{"d_model": 320, "d_mlp": 640, "norm_place": "pre", "qk_norm": false, "lr": 0.00859, "lr_mult_up": 0.63, "beta1": 0.95, "decay_fraction": 0.701, "final_lr_fraction": 0.05, "doc_mask": true, "train_tokens": 805300000, "steps": 12288, "dataset": "wikipedia_en"}
Each number is 128 + 24 x the weight over its row's rms, rounded and kept within 0 to 255. Layers, rows and columns count from 0. Numbers have three digits each. The size before them is the row's rms in percent of the matrix's.

# down: layer 5 MLP down (transposed), 640x320, rms 0.116, rows 203-269, columns 128-191
# gate: layer 5 MLP gate, 640x320, rms 0.0988, rows 204-270, columns 128-191
# up: layer 5 MLP up, 640x320, rms 0.107, rows 204-269, columns 128-191
down203 096:137066117137160152149126099117116120134109138112118123140126137100126124122153108129147108089115138147102099165135166128128124123186138091163145166108157114139086160129158117137116119182123154
gate204 096:130156128133130110141097103125141149138117116152126107129192129120117138160121142141153151145157098143113136122137124139142164146136148096135120123116146096094118159123090105141103159140142135
up204 096:130168137097121069158146132115127116101140128096137118128120120094111146123133130126128119098144101122173124090122119117137135173148149120098167113113167136095143088114136110106154158148131128
down204 101:120106085120047115144069148131117103138119105129114144107119129061148109098092146131105140104135112122093134138146128112142129102133095105154173123134156148087117146136140109131146141111100126
gate205 103:158167141125090080160114123131081128184117118104132087092122124112148144145096147111125146152118153129141134141120116093176125165160120129136121109124091141180138143098123102089098121117130102
up205 106:098150112129085115187130105123096117149135119125112139131112076099135143168164108117119121154142168112125145135151103130117120118161073128120128091135118125155110138105064125127097116122143076
down205 104:109197095132153095133078110158135117090120102147118116161085125081125160127130141156164146134151117136153131163127145123132133136172134125125114139155137107092140146114117127097147117124140116
gate206 090:165133127112133125152154131151127098145134096144122134132094165156122123121151138130101122148089137117147139144159111147145144132151142108111110111097127102138129108115109191132116102102131182
up206 090:137139182071126117090134186122115115128083139117147168141127086110144132132095144125162074108136176119116111141137143095097150133132141141134171122137185138141152106120099149143086081108184135
down206 092:115148126136137109127123139146139134152123132085141139107121156131153125178090129090185128137130156122134102147150121138131111172125123116111142124123118156155114103095153090118118185085094138
gate207 095:140149149118123162104086106113142156106150127138116106101120106081113104141104150153147118132113163122133135150111156143128104159182117125117183111129118147123089112114083109126121122127117121
up207 092:136122133122107154167118158120102157147159135151161157152145100119136118166155182112130139102075142160173100154105113099137097105118156156111155126114132108140135124114088132120139090118128082
down207 096:145117159125141160117149094117134121101161163136136114126156118151150102168132141161105133140158135166132139132127102131107133127138154134144096149160108122137136121139147106110135170138159166
gate208 096:130105120142093186123065116096144117165095134087155179094065109131169168142146109093146137166171112118144152126134120112124116122148122146134134077130149124115133119168140134142143124143125137
up208 094:132105139121149198175118149150202127114103118138120139123129069132129121180125178100116128141096139130102136120120129095129126152112120091124101167133167151135101141138129174105083135132148099
down208 097:097163144159077149140134139094112127130100165140149150065172138165159120151157135130089168139156098115172128136129154126127134102159131137120128096127066153123127116148141118151134130128113156
gate209 095:108136115154155094115106122167131145142100126147118099152104122169151130138117109124129120181075143137151143156101126133146124079090127102135138147092162113142108125072166123123119128110147155
up209 097:114164138108099163162146134108165077087093087084100111132122122114142125100134127145140101122103118112109119138152125128129121177151172147128138137130116116162150127119111125159180133079132140
down209 096:118119144116112108163142176177085184130149117129152142146136122124087104109093141121114139137194142090099140095143125095159113130142104119132109091125121119150125130159133159094111101133122138
gate210 105:164126130154139095114135136108100113137149103122138118150144170136133126180125139130086116140140092123184122133143119152164124106110149118151103104105167113165108146120109095065129170129060139
up210 097:110163127143145141121117050061135144132103172126133124144121136162107129193170146189137130141186127147130139171128121150149123141160109097164120117176139116105084144157146142152134124142139131
down210 104:203144109173121111131092086117126121107131157125118117147129148070146121106105137122143111110146124118125195147112184117155154093135102141138112115146112116100124131135117122113165091068122135
gate211 102:104113128078166129140111155114144120144121140138123169117133110126123098099122135124116109131151143130142120172167117186143135146100136105131153121162115140138187160141111123080122133147150152
up211 094:135112161140103146078105151065125109183111155160073114145141170167119147152106122103121131129153109091082120100156110148157120140114123117148134127144128092119112126120130110125139140115148078
down211 099:113152131134156179084154100131102170135123141136154136103133129122089127119139125140150177130110156096153126134104073141134100143123125141157149109072141131139117128109151102160105132146073136
gate212 101:118182119175180145146120146148126083131111157121115088107095089233124127102129182130144135163131127146158129149130121136110149158097103172098136147142136128089123105151124150118129113136129138
up212 098:107089116158143136096059158170143089105157125159099103104154081104099152098116133117134147080110076143125175125146157120128161117114101120127084117126154139155119123086132185122149123127114161
down212 102:114167141169168113166172127103154108111118157129113126135098146200122088136126158123072139120083121130120179155116120111117148186127130166132146123161112094125165140116148171176132114152112115
gate213 107:149163139095052105124161127136144162114106112167146171155150159143110127132135099105149124118114119140123164117147126139166125156119173099140141162117173153124148121138111143119121094128095118
up213 112:142089136137155136190089130125100096140128127106134110162137084134169133105165138145136139111152122169129166159114155132160137132102147142103104108165094117133103168081129133154125155120145150
down213 100:068125129136124129122098126133126113124135126086099117144132172253075122153140101118158118157111077122130163112132154137126154119127124119127095113152075108102143117140132097167139126153113153
gate214 094:125139125073107117092169114116136153103072097088144101140144154095147096144132112069150141137113118166163135122158143087131153096114127086113101094115080110179120173117136105106137110160149151
up214 091:117129110164125138108127103133107109091099172092124128103169123148146147136107170142141137092094114147100149146149122097130124120140106157115141149138136154148173130116096171150148151109162121
down214 090:154142109145127109137099110104153178150116131128124104108069099198142171111078069127141122162127124130124145151097122127126118130132145134146117134098115099141118127096127131112085142121092128
gate215 091:126138082147138116115131096129084125144117082123134138120124114119135094136069141130085121102125124126119133140134188106106166120085122146097162134115122095151139134110124176114156078127117171
up215 095:103143128161118113111098140159108140164150150117111155181125174174155161127155144126153120144096114153124103101123135165095112125138137116148151112134123099142162130145123143126144175098145127
down215 091:145126116129123137112131141073139166130128110153122118089112075121103145114176128124135169098156120086132146139098097097160139151104108131147076102127130134124166111148114127113110141146146094
gate216 096:110141113157090109132146140158144124108104136124134128125104099111100103121095151159167100160161140131132124137180119117145083086179123094104116088124146152111162140083145109115126098101153136
up216 093:081132166136098095117119176107090144145128154152149094116164123082133115132127103099120119136137152098111147079144127134164183121080161116151121131165123127103174132133109117101107150141167139
down216 097:104122112120142149143160134138106148104084127134137113089148095141116074130138125143131192111162092153141125183103158155143166104105119134121117110106111146109146142154162089169122103145160093
gate217 097:139112149125101134152124118140140134137151078181110100133134094141119080129126133194110102118115128123123134097148092127164116091120136118126194136122115161107111123146134149102123122091104112
up217 087:166116150102176144151126179081161139130137143146151129122104084153150139180097126096110167129145146121141132128122128150089116132079112119128164126130140135129130127135122121124119135127130151
down217 096:125142123112124072096107166119144092102118111121121133149137184147095165144119109157133128138097108145127105133142133114141114149167110161079120108105109121148092116114140110127138145146156142
gate218 100:131125127090095126140135109129127122107130130118152173148144216109137119131127141092132133112116144121125099133110167177167120125109130134093118131086114214120153137140084101130141159106135090
up218 106:145129128127134160142128104174143130131127122151144120082154114135145147138126146099093103132151153066082113151112114122123138083141069127115121117101112146103165170081132119136161113121116143
down218 105:103115090120112174141127104116155160184160143146149128158099164111065135161098110154148078144121076156162145170166097157149118142133137140133123086153093143141119148073125161107151114157104146
gate219 093:121100101129171134147155115129168131122137187105120088117104080165116124117169126148042088148101178172149118141114113100128112137135145083161115097102117113131131150101081118098149185157129141
up219 096:156115164099094132124116088114133117088115141125106114108138149127131100139130171110087124121125128114158100143108156124175117110110110111092120150101143144108101106153125144120141132158147127
down219 098:102123094101105093054130170128107165140122116080150123140134126133149116155132140133070126134119160144116113121098151130116155116140131123152155105174085152147137131111120139122142143156152102
gate220 106:131103152121119110129127181142155169095125125145139181126109147073157145155153101155161141150176140114137173095151079147180195117142128148097155116125165083111128130084097138162131098137139178
up220 103:174098149103155069103145149146147122158129137125086146086156107081166117106112097131158139152129137103173110149108126142155149131126104123097173145141110111112106122125160135127128130154157155
down220 106:148142183141163113112125158157139155137125116161116079061141128134157122125111114104126131148125083131130150165162125148147159136115134148121154140124101101109115150121136129162077155144180102
gate221 108:161152139102121147100091135125124129083125131134159138133145125101111176159130153154130145143100170154104161189150124138160128120136122129129119109122134117105143142160141156129077130115113125
up221 109:119159158117089146141105124124115154098129097142164128119110157087131083162129100118121136130114125137146137141095109128078085112131159144125082131138106110159134147125091160166135139121105138
down221 109:098147137117144131119123135131082176111134127135159170141115151103124136129182126116153122148100124146123118108122107109128127176068126122186156123093114120136160139116138125098136104112126123
gate222 106:127160084168130138156078145123128117133132162122126146118133136098159127143129097148126166146042112146100128128152143174124115168125113109133125156113146109160111141155127104181136135109114146
up222 108:106128161124143117112140107138122141127166155139116106140164147130119131126132116160118113140122140091132167121122129094122105093137176118155157059124139130114106153088110131108145117127148135
down222 103:149123103100126123087096099098147163153189135155134129110141150183116115091133182158158125137155143170099146122069105134145123133142137120153125100167117099163154150108127114159154128148142168
gate223 104:069193133087180146159077113137117105105112168129148125127119118121073136140134160119100121107145135164091154140152114153120110111112166124111085132090094148173088167148160151105075145106116143
up223 113:123077138124133135138140147106123125072164073129151189135122126127135111177085121134151155166138157158165115125125087104096100124142126126084094146144120149148113142161148137120117113147174134
down223 111:094155155128164141097117111131155088104157108090129112144116114164088154114117167102151121157095141139138104112118103151149126165151107091126118077128111151127143156167068111110174100155162158
gate224 112:112113084176126173125141142148183142139156124110163081165168122135127125150112155148101158119138139181159145125105146090165143116171128108103117132122137098140146146158139096157118091110108094
up224 102:163134127126104113164073114167126145154104162188114133124104176121101111150137142148107128099100111154103082123103125125109116137150123165108086147103091135121103117153114148103121136177117151
down224 103:105077130083118112142183120115090155122132151161149172108119141193124159118155126145140120147093121158127162131160119149113147119108142135129155160095123127154145148114141139113151099138102095
gate225 108:120119196138147096124111095110114140167156121100161146132116140117129166130106174193103144138094131079176140112131108125161144113092125093168149129110115144120129092107140107141141116114152166
up225 111:076131113140123128139168192159135148082098113162110092097158107130096058137127099067114099122114135146083133138103172167125082160122121108127121139155149134142123142130146131115134112136086128
down225 107:147106090165155133082123138137156125107141105121131144144126103218153165103111150094156142148123142169121141145105106134105129147181123129122099148180160197089119116095157134119140150118113130
gate226 099:110146132089114131119099102138120125079111102116102140136132135124095103123162125115107128107124090148163147127129095108161131116117102123130116131095111148128148102138170127114164136095108106
up226 099:127142162148137133094115115133092168108102107126140126126131138120136101075130106129077084171138139106112095091095203112139118159123105112099125155113138093139135098115122143110140140119141156
down226 107:160115150123152136157096122129165166100101135135146129136135157145147166120115088158180145125098130141152126161123091120108112124137152154144167127125123167147174162146161146143094139097110150
gate227 106:149141101147131153156173131156114122101136127116116096144119146169166136075146148158085144118146152153126118166111091124151169126116119168173138104119135140154149142161151154143110147105167125
up227 119:070161097104107125132120172093132110160120152113077137085123125111131140144140102098099107107134131114138090086158154082111066097170120103139147181112120150125110100117078098134126108150119137
down227 117:133141106107138171114127153123122108102119138110081103117141144072111135122105093134114128120128145079107117117082156119119119099168129088138125133170144127106144129121132135095137084121139155
gate228 106:160125096153141138163121130101096097080167092125128130073075130125126121130147121137129132164104121106110157133158153118126132180117132101105155110115097138133112092139143108122157150114141126
up228 111:114154113150157145119104123080095134120156096126092108099089081130138110146121152108162146103105127134099109196160125115112093135184143086143144102116095125096155182100166126146139131110103125
down228 114:145141107117118101132117129142073074140154127107108123077108125060130132136123100109113164124136099162144100193133151117139108130119106124142143115103104099133124163138106177129139179144151089
gate229 105:115145144150131124114134145119120147136132151102121119144143138114120137147072140144120110161122131130118132173156128128140130159065101120101158111183126118118146125105163131150107100145138124
up229 097:111172147111115117111126141131172127130082095140105154098131145161140113117124126119144111105119136109132118146180145138139137156142108136095134146132144143121143119123128148140149174155147133
down229 099:151123130093149129105124167146134089120116154157149152152153142143132113114161157112127135120152119145138110139119152177116127103120130132132151125153157089173175136202087114142172102120110135
gate230 104:113134142111118123189135118096123089138144115176107131136105131129086144146173149114159128107076095140159134167143116169140128121136111146082122138102143123074094120096133166130130156129130110
up230 101:114123128150136117089140148148122099109151135119074114154099135176110163131139122109119149076074133140097136108114149102120153120188152133138120110127175133140126089128133155166081126128167108
down230 094:140100143119098157129151141120082135102134092103137117112170112032136115106150174144160100139160119123129115139140113128125164107109147122130107119115151130125098127134112122113105109128157164
gate231 100:103125095160106136124146054156137148122115174146171121179117098100169123146149142118143125138083138081109138105107135109103155144126141130151146141130148153124167145149133109137114118130095092
up231 097:096132182126106130108127104177118144146126161102180096136110157123119112135164148145149156129127179170083107128139139104115167071146122139132147158141109159172113146145116115153112143112110125
down231 099:113182129150132135158095119090142110139154137133137137143147136028177164147121185148113108087088083153129111139111151149137119149137079091118106107123102130141102171124164158102161109122143100
gate232 098:159150091124096130129143146117145085115093119130126106180133141116112096111146128128113162148111104093139093113139134126112129119092173143140125103176121128120161147081168112127094094098136155
up232 096:113165135147104108101108137084146111147133104170148115124178114158180124152137104148131164131166081094113097114151123043090137129102100150155122086150077131151162141119102175143115102127099132
down232 102:108137133119130130111108105170119113136143082109152105099123146195141092132133130095146142094126149138115114177142168137150077128115095118093133110139152143138104108094155092142152095123163139
gate233 104:139129114116144086103160086143151163144128146131156073143147092139105123073157062124121085162104153110092154125115139124132135127146096130103119140128156071083092151106128106149154135086169131
up233 096:109151094107153175109128143161094110149129094125134119142121088116098121157176107166165138132115150185154133094140122131122092117131148118146117124098112139146118148164070114135081125136133139
down233 095:116156149163138143130130105120129104123126110124183128143165145137064104112129113129088136092125123154116136166110115111150153172110135127100147116139136140185092120160129163125097175147125144
gate234 093:101111166122132145098166137136096156112135098126123132145126128095133120120144108138123074157107119161115148114101157122119143135117130110144106149145130119119155169104155126131172141108172163
up234 098:147147108084136107161148120137104159087160134161136107147106141121119130161088128152113115128140121119132083105119116120118127135160154114115115101165123129126120124098113143111100133090147069
down234 098:126143083126094100117129127141101114115156096139138136141097116153091134150141171120117102144129150088130125114125164103151125117128109120174120141120094129103166077130174141113138120144144120
gate235 107:111119128159142080117121144092156169135113117144152145144120147134130106135137125123092087135129132123169143137170109093135124165089125124102141136147147132128093134098175149094115139157091134
up235 119:109118116100094152079102147140138133101154125114174124132130120121107155127151137151136152098108131146140116113126095122122131119105106124081162137110115118161121112102137110136124127122137123
down235 116:113081112135095155132127120137112159149157138114146144130148127110142104143112139102157094130069131126083129146109117170124149090141108131165116133083098148131106106133145134151113147177112100
gate236 098:184134147129073130158109119131163143087140154165116113088128098126148142113161156132140159138136147135135149142173124117117142124142177111149179104098120126133133154134136131112137105139162138
up236 091:119091148114119123152121155127125174151162118037126133157178099114140085122122122128120108150133153155111122137171121150140100108085142126160106132160135121115112110146111173129089135121110131
down236 095:163110115178089146142118146124135140117137131130134137092138153214143146198191164138102126110152123124115168172142129103131078126131170119117157144119112150169130137128141118129112131144151132
gate237 120:142136067133104106125105124150148097193101145153134130113109096148130090129145165163153156116114117140168112162156148107159160113156125119137116099175151070134096168124145107149092149112144130
up237 083:124138140149147148122153124139125093100117098105154118138114145076128156119105106091142093088148110126095155113126130103104137121091131140088134126124127147142173103115114109145133101098110130
down237 114:134109109112102141137095133129116119184149157150124149098121077154124083099148154173145150129119117106178139136126130152152154119146116114159130131138181075138103161163153136151123161123134129
gate238 083:132143156085107140152161135122111115140120107167107146115120151079113109094122123118128144112182154147074155120145131141111134153121114129148164174129146108135105149159118079110100114109098109
up238 088:073151092167150155121162136127135131168142112109148123138136114158159135167116094082125099130099121137138154138147118144134144115116143140142136144154074126112123158067132093114141111137180096
down238 092:115116158103121093147166151144140124104143118151117090059111144144103152107130127131127106104123134174150096171107120101127125128129141116130147096111121170139149111162090158109098113119121150
gate239 099:098137118122137133171148159147144112152143121142136167138143140149135117117116151096106129122139077107102173105100108108106139186144111146136147127101120129131134119116123124146106139164177150
up239 100:116130113123113100113106156116141129179107147130115139124094131139082125147146130147139143133193110085128155143120083126136172171151142137095148151142128165116127135114148145137103095144111136
down239 098:125085165132111071114130154139093098116132169160096123129171145102116126143122120125149147130112121076158149170103106102104144145161121104138157128080145151143147119121112110111140114139138139
gate240 100:124117112116147112051074102134151120160122128182152142155133145128109071127146098131100139138114120138165168186153091123129106115100114128122101131149128124122129101122151106122149112124150134
up240 107:129140140101099165109123153119175150130152140130125080101111125139137113137110166088149130104085073115115132100155124141135123133120108112118164142128119090132100096151173115139135149111118082
down240 099:118152131162135093136108138155153148107118165119121113138137158255172126079150118112125123180138113142172140100115166127148100075134104129127127117139120074119162148114144126136162133111108138
gate241 092:129105079138130107098125113123102067110157130112140072152115168122138150155111127120148095091103110176143113100107150152143128148145154114138159120094098125100139107124137148109103152146134137
up241 095:144126154179127126142130139130157111154121171115123105103115140136121147080128141109134145147136135103151134128121123143100125081163123116142065150164091119127130079128155104104163120133055137
down241 098:084105098159111130129131148104124148160161139145083118147114092153175095137134096127084100055110142130126136116122121183093105130095157157113131115102133163083153122117131189137119105137142122
gate242 102:105137093147126087130077100133150118153136145123141118181110154112113140107102156106131109097127140149135155115137149116180148111105131151119167166158174094113129082128098141109107110140113117
up242 106:114151125103096157108128163137139087129087163091139118148153126122163138110121121094125138162095073161154172148125116136124114133148113150123111145111127123086120125157093129106158124148121124
down242 099:099084128095105151146140148142144120101121078131131141078127166115107102172125117083116100108119098079134163127122135147144107129102152084128117160159185122127159185165133142138106154109134105
gate243 101:134143117160163134119119112135130159139161149174133169107107115151084125135140140121092115114096085123114120103102082153125141140135156112118172110117126099140144139084125139100123118128156168
up243 097:142117141114160139136116097135111092138102142131102127157129125097141131129164129089100120172084093100144146108117132108115131107146082111144126091145138117113091139162117144131127088072112125
down243 100:145134154080076107093156162144127072160113121115152112155129152130132147144084130103146140108168121139125092149118159114191144142098179115094148132133146137132109135156112148116099123155139104
gate244 098:150148154108125115149151140097122134101140155068137129151109086089168083142107106147161094132109076144162120100174091151109137129156144101121127109140149074173132143104129097122084178094150129
up244 100:168087116158135159118168160127170123116152184176171079166139093110139102105102114097148100122084137164181137078122143137168122102121108119129122122141105123081144125118141092130088122152107152
down244 098:096115070095114150160102131142113158152132120145115133111148125041124113112129122162166131143136152091100134131072135133093166151128083092159157116101099157101082158109160130119197151140122118
gate245 093:137130182128140179128138113154152143160124099136097129119108105130132094128086118116114129119089125106147148088174101149058132166114140172078122152134131091166140124129143083126092111161140150
up245 095:114137098097159147126091098163113164129127104132154112126100138156117130124157117114120156149125147063162116130110117173121135175101130123053126112151164139135142155143089120125137159107173123
down245 099:111115112144064125141139104137106106145131143136117147098154151107105113144152166107124108167137167107127094161142144164140087130142127087123088146108079154141157126137105107153125210118120163
gate246 100:095140105111153104115136096112160115112092175094175133100106117158114123133092101168129163150093113148085111125130120094121122158097149123143157128115102112137099123138179122124134150148157144
up246 096:114095122166119129089076088107126141094111119134139088145094148140120108137101105108155078123146150108147115110125135127136101098143159163142109086110144152097149115116150150149150123116147123
down246 100:100117113124144098133133121178106123115102113134113106151117165140123126100160128108135120117156133147151116138129115143109118111134159128145093142126105121164132107108129093116150100117129156
gate247 110:075123118110129118106139134104152140193177133153120145164147142186145153113133124141156108136115133139123136083111133113134144097154179083151132094107135166085110165106132166115146138114128140
up247 120:124156097168102142148162100143152122132141115082121100178103099056164160147150138102111157144150114110112139115142062119144100137157107139082128162097091119147127066124140109098130127134121108
down247 098:125142151130097119128143138131123118154116120136138178114150104234110123123113111107165105147129165069102115132156165175128121104090157139156133158136162171079089137096133069143146169151100114
gate248 105:111133134154113103131083171158142135142173158154107123089122150134140139121148115107134071156137094128110156165091124147129167166099131156147094127112161092085099120142111115153130127128128134
up248 104:103151127115116141111149149128097133137117102138099116133096105115085126109134125129099134153139135104117129133145094088149135094148123101134088126140143118137093164091094148144096121095092151
down248 101:183134169142136126136088160123135162105132154139150132101156138116159108122103122137140124135142136101144128165147118161087107105150130155095133138134130120127119142122109117106152136123099133
gate249 101:133146066115113112115112103085138089111115126102159150164071103140098151155137172140104135083137134174110149168137123176145153182131122093136129151118118111111093084151104144139132118085107120
up249 107:124141095119125152122120134093163096140127117098136059155129156138148120160149148103123128160111115153148150093121153169149144154111124134086141107139105156087123119144116165149084132124117119
down249 104:117138130157111123124129097148119122131074126130158167108091092200124136116143139144143135159135176166172147141101118120106129146123150167106109154113134111119105090136125114138143116139155095
gate250 099:113094125124128151151118126119142114175110113116126123131145145124130136100090131149127155125101159132140146144127144095146175149146107125118125128095123116133144105108141113120165116119102137
up250 098:142143108114134139097148125112130127099117103118114130147141158115141118142148176141101182087106143124111116132153139152083087074107163083095164123084126132135090117097146117148136091153107109
down250 103:157160123130149124133124133109148113132173121116124111118167116121132061102100106138137127131137103134123128151182075070111093101152184126118137107122132097177109136102093108159113135110128145
gate251 102:124154130122132103114165125133179118148122114116100143152133138118145113118113144173095095104113129101131143119129155134131108143112147123149103131189157097135094111115100136121125107088148107
up251 099:134108146167142142090134143125112096127169108137145103130132145180130105124126093131146132158097122108118147117126127129138140153141098104115121140093118161144110132162136120120158130147111111
down251 097:155160132097149114137111174139100145132147133156148135137132118185170131101106129112130160103106096150116129088156159123123160126148117171110104107120072153149158128170094123135165157136132096
gate252 105:097161110140179123153106084147117097135122122146114097124126166162103146117104116117144146120151106126166128132162161129153128155174161102134164108132141152141149093161128149137176129151169113
up252 105:163098107155107086132122140125134086144100142110130093083173128127111119099179130153101157165143129173087129124119139108092140144104155106162115063145121120115132106127135110131143136126133096
down252 102:171097103157108150097144058117093136153119136130118174102139121089149153121111124108137127092153114129115151143140136106124130149118097154183142123132133112125116136105160128163148130140091107
gate253 090:125171109125120149111138112174121124176147161159097091132156153102126116156122072099102129142126151193112164135098137094145127168168092114083103139101161077141076147117126148117158133122147107
up253 090:159123094175154141157170124121111143140118123129153111143125087160118146147126140134099131141105157104111113135170109128146139145146099124139126085117119118128108153124115103137050116143115098
down253 094:097140135145065116126083120111108117153061165127092146130119135135088133186142125117162112116117122113112173087125160188119125087119127115159109120162104130114117131150079129134110101127118142
gate254 105:142176100135134127135109159179144141137088145145132142124122125107129109116111120106108123179126113126133129156118121142143126159127112102123122107132148123139123169111144172160112124161146130
up254 105:111113113159125097153115112165085115131115133144122122125105123133113130153154156127167134136124105135146146150121131100145103113155132111118128165133164151154148147125152114097134130124153111
down254 101:108113111141143105093118134138154099110147139128144130149135125174125135086130089100123107127140172164157165135131163055134110152109142159117121131122089133151099095151141118140119132109100066
gate255 095:148115131118129151142142097133139084097136130145152141137079106168182129090164084136119116118174146106125161125147102111135137166136146165122122153168137103105141131153145128105120113107114141
up255 093:139144139102134103075147142166106123090131151148132162173146108109149133094173150101112148173162121106120148122147140104107153154112106112132111173113133123114177129174095136128100105087123103
down255 094:138117145098141145144082110110100139113130101186136166152112065080140138110105116107124097119086105118143106164138080111096096125104135132130164150145146103114131073114178154099162154082132110
gate256 093:114119096139139161123137167171107121116092096107182125137138112164106147104131118118117107133135119120174053120104137105103119127125119141119077140122095184154147127154133118115124104153148147
up256 092:126128153117131090110126157120127136112129175157145126114144070113146121108129128149124132095131123130151143130100120075117116118128161149127096128146157095120152123124139117131086083139141147
down256 095:133109141138112159182101129161155123134111170138076126143131111149168155136098115138067125149083149146102130083112153124123120151137108140119138122113099141131124196101143153154151149137134123
gate257 090:145118085150174131136123135145103102146098154095122146129120147128124129128086136164055166118106109168156146084095082096133169142065097097121122149131131136154143108090128152169070080110111145
up257 103:125107153066133120133103103143134129098120116080132133175133083130108115126126089128117093150145125148175138147111158133128126151088097131128117125130137132132047130168138115109086148117117155
down257 099:181167121142134150136178100102127137153126116110163141107134189148127097108102110102107138092097173122127121120074123120120137135092153122124161148123158162113144081152146110150143121132152173
gate258 091:120115148126139095165169151130105140099115084147118118127098098110107163110130121165106172148095107115139131082176156122120147117152108125157092084103141141120132136115164112103138114092177149
up258 091:098104108128096058125159145135120213152114130130160113128114131094105081102119134128120156120124118094124129122119149106167117115115132151122120153127096140107110156107174167126154073158153153
down258 090:115116143130161141161148093132107078149132096104095101158130141207117192125135107139144142134069085133145160142137094121116138135123121099148126110131178122148122097128100127087080141087119189
gate259 095:116137098147120124139181158117138135115144100124110142120114121146143115089122163128113092149134161173067154170144153112135156136093116135134162131144169142108145163075140085136085116145106109
up259 099:173134135119083166101108110106158121142129138163146160126113136175116107079100153130109087107098133109052116140142122136123156130148082097141139121139107180102088106115111136146110141118126139
down259 098:130109143159127177109088117101119118167139107174126113109132114085150146148104191149157072136081139109134140158148098136147126151117128115127169086115138138172119155123079119113150155164109131
gate260 095:119149115121126118125148187117110134094155162143165102168140135105125058136129131107120087122107124143125131106125162157132134158158130109130147085117135133102112171142135134126109131118123115
up260 095:143111076123152112134144158112128158084128159123160113121148134096126126132108114150095104174168138146156104117158131144122123209112121106098108088062165120144149113141140119092145131171079136
down260 097:131158173132165113154103113163124102124133109164121116118114106178112141113139148118087125145134128148136113171153145127134192118066132121115099083120128137161138130080098113184164124142161151
gate261 093:091114105107148109136128119107121115090091165137100105121173118106148171120112137110151088132092112130145112113129125132074126079121164142120134121137180140165165105092168141183119124116148139
up261 087:091130122106165107146137147118094116107121126155106118092123120136139098133128139162143143114111137129146117096134082153111138120113117102111128149127121151148197145110137141134151156199167128
down261 096:144101140175095139130130169130118128111140128183151151140162141094182135063131107107121149072123186142113117137184149161109100174145117104167113145195110159118116169159125136105130144111130145
gate262 101:107141074123160115112125152157111107101110146128129138169111122156123127117137134098118158136125097150160169170126132122154159168144113103156123150101105147118113159117108107170168095155144064
up262 099:114176153090134146165104146134168142184144157148140144127141092129115096113157115123132151090136125149120150119136110116106084117116126123124125130122093067139085096143174159122102117143178139
down262 103:117119129142138103112165146108165130122147124092149145088181152208187117137108108120103120133155144103125092109126135128099113108116114140102160131115157116115110106108150071111103130186095140
gate263 099:098178096149142133158054123142092077113139144185144043151119130151103154127164139124113160157132096128122136142120117138126113154123137119100125109088143137137138168137122147135184082133135138
up263 096:111164139151130113145172160145089116166100109113088094125146125141115165128142129133119131114134113162116063154189136103109100179120131155144153106134114167125129122118088078165130115096124109
down263 100:117160078157138132138121126094114115134091162139090104131119123062147132126161165118182153144110141091139161169102178120162126136130128125120107126151053119086139134140073167130189161142138080
gate264 097:120158131133130106216120121112159118128076118155164081133164152125169135139083148096119149142162142148107109173142139145138132143148142169147135110139130128123106124092110088137133114094167092
up264 099:147141138104081113151120113147091101156117123116147044121105137139152120160144089123107165134130124129077156087072129138156166110104132148177121132138089122174122116133156128115126102119139111
down264 098:083121154142133092158141134115150151136167167110162111113129149154140130081150131140088083090168122142119123128123093150117163066094146134141118168127142105188088113132132137116114138122164111
gate265 099:124165129087133120133072086080135178147163171083114167149151098134135135132136126124121121120118161119101146086134100113127101122148161122130099130094160173130145183098119118131097135141151122
up265 102:127170123102129126135071108088143161154169109119130125107107125114165166137133125140131103113099143137171105133113114153116139130116097176149120115124128156139164119098113139141151135124158171
down265 098:156075090115141114138104085107088106125197100137116112175103121101172105136117115098134123185149141133144120163139114158182118114109097094113114083129120157101100120166170101123117111144091173
gate266 101:182149138110121113140117115119123108147080102163156116070151144135104144179099099134118146128129127156147083100182138082127089171148170133126123115121167120140170135089182074146091116143094123
up266 101:127145186080135141139141117107137103134121164166144106114175144116107174114176143148161119147107117167163106130135129117150138143092150111130146124108105129080124114157108132114120136102115095
down266 101:164152083108118086165097121127146136136187126083157113137212121171156092088157148108143105149147074113156102138128138134120125156105121138195131096131117135154137145090145133111157142115116084
gate267 112:108159123117144098131124099174135169103114145136117110146090084120134088168124138126138146147138087138118071150104166135146128144179142057124159136126180145131140128147129164141124134112145104
up267 108:157118133141113112120125151132099105182116133110149164111118136172144165129135125120139117103144110117130115112143123143079099141148153134113101143117107109142142118141147110145130127127128108
down267 100:134151113152067147116175115137140151128128141139126142118131140170106115120125111112167135189103102112130160111116143115140118113126161102163141112141033104121130114114133107121152123138150148
gate268 103:144146106138108135133104158093158122144109095123115155114158099113142165116075117123137167137121106136145146180127186155125175143137095174113123120133113141154069126101125117100178106146127126
up268 100:175096168096088134112153130132140128181121163129169123159092131142180131135135143153063116124095147114105122084155141132154160139141143093131153126082124123141122097117096137136116121147135147
down268 103:114146130132140134131061098113101108102137141119167146108162085114137131127113113139129091162120154170086149125152097144154095134105097142170173091150161152105150168137109140119095139155093121
gate269 117:177138153072119147138141096091107123143131141143134122125127136077135160123150077083168162145078104121203154088150117110149152161135121152126123116141160123114150135143127113110138097114125122
up269 109:126145144094112120129142107083101104116103152129085145097110108111121153153151086093149166150107098122176173122114131144156152128162124142096149118131153125117163133140099156087122085106138148
down269 098:098161101150137121140141099135130082154093116123129144098145100000118123197121173139139108122155153124093106097125132123146144133091114111128149128155170087116084111146165133115158123140127155
gate270 104:143122140170090109123087134111108190076146166120148114155098134137138107148084130131117146136131105159139142146143126130144103110105139108097137128132165124121087144113093147127132139108089165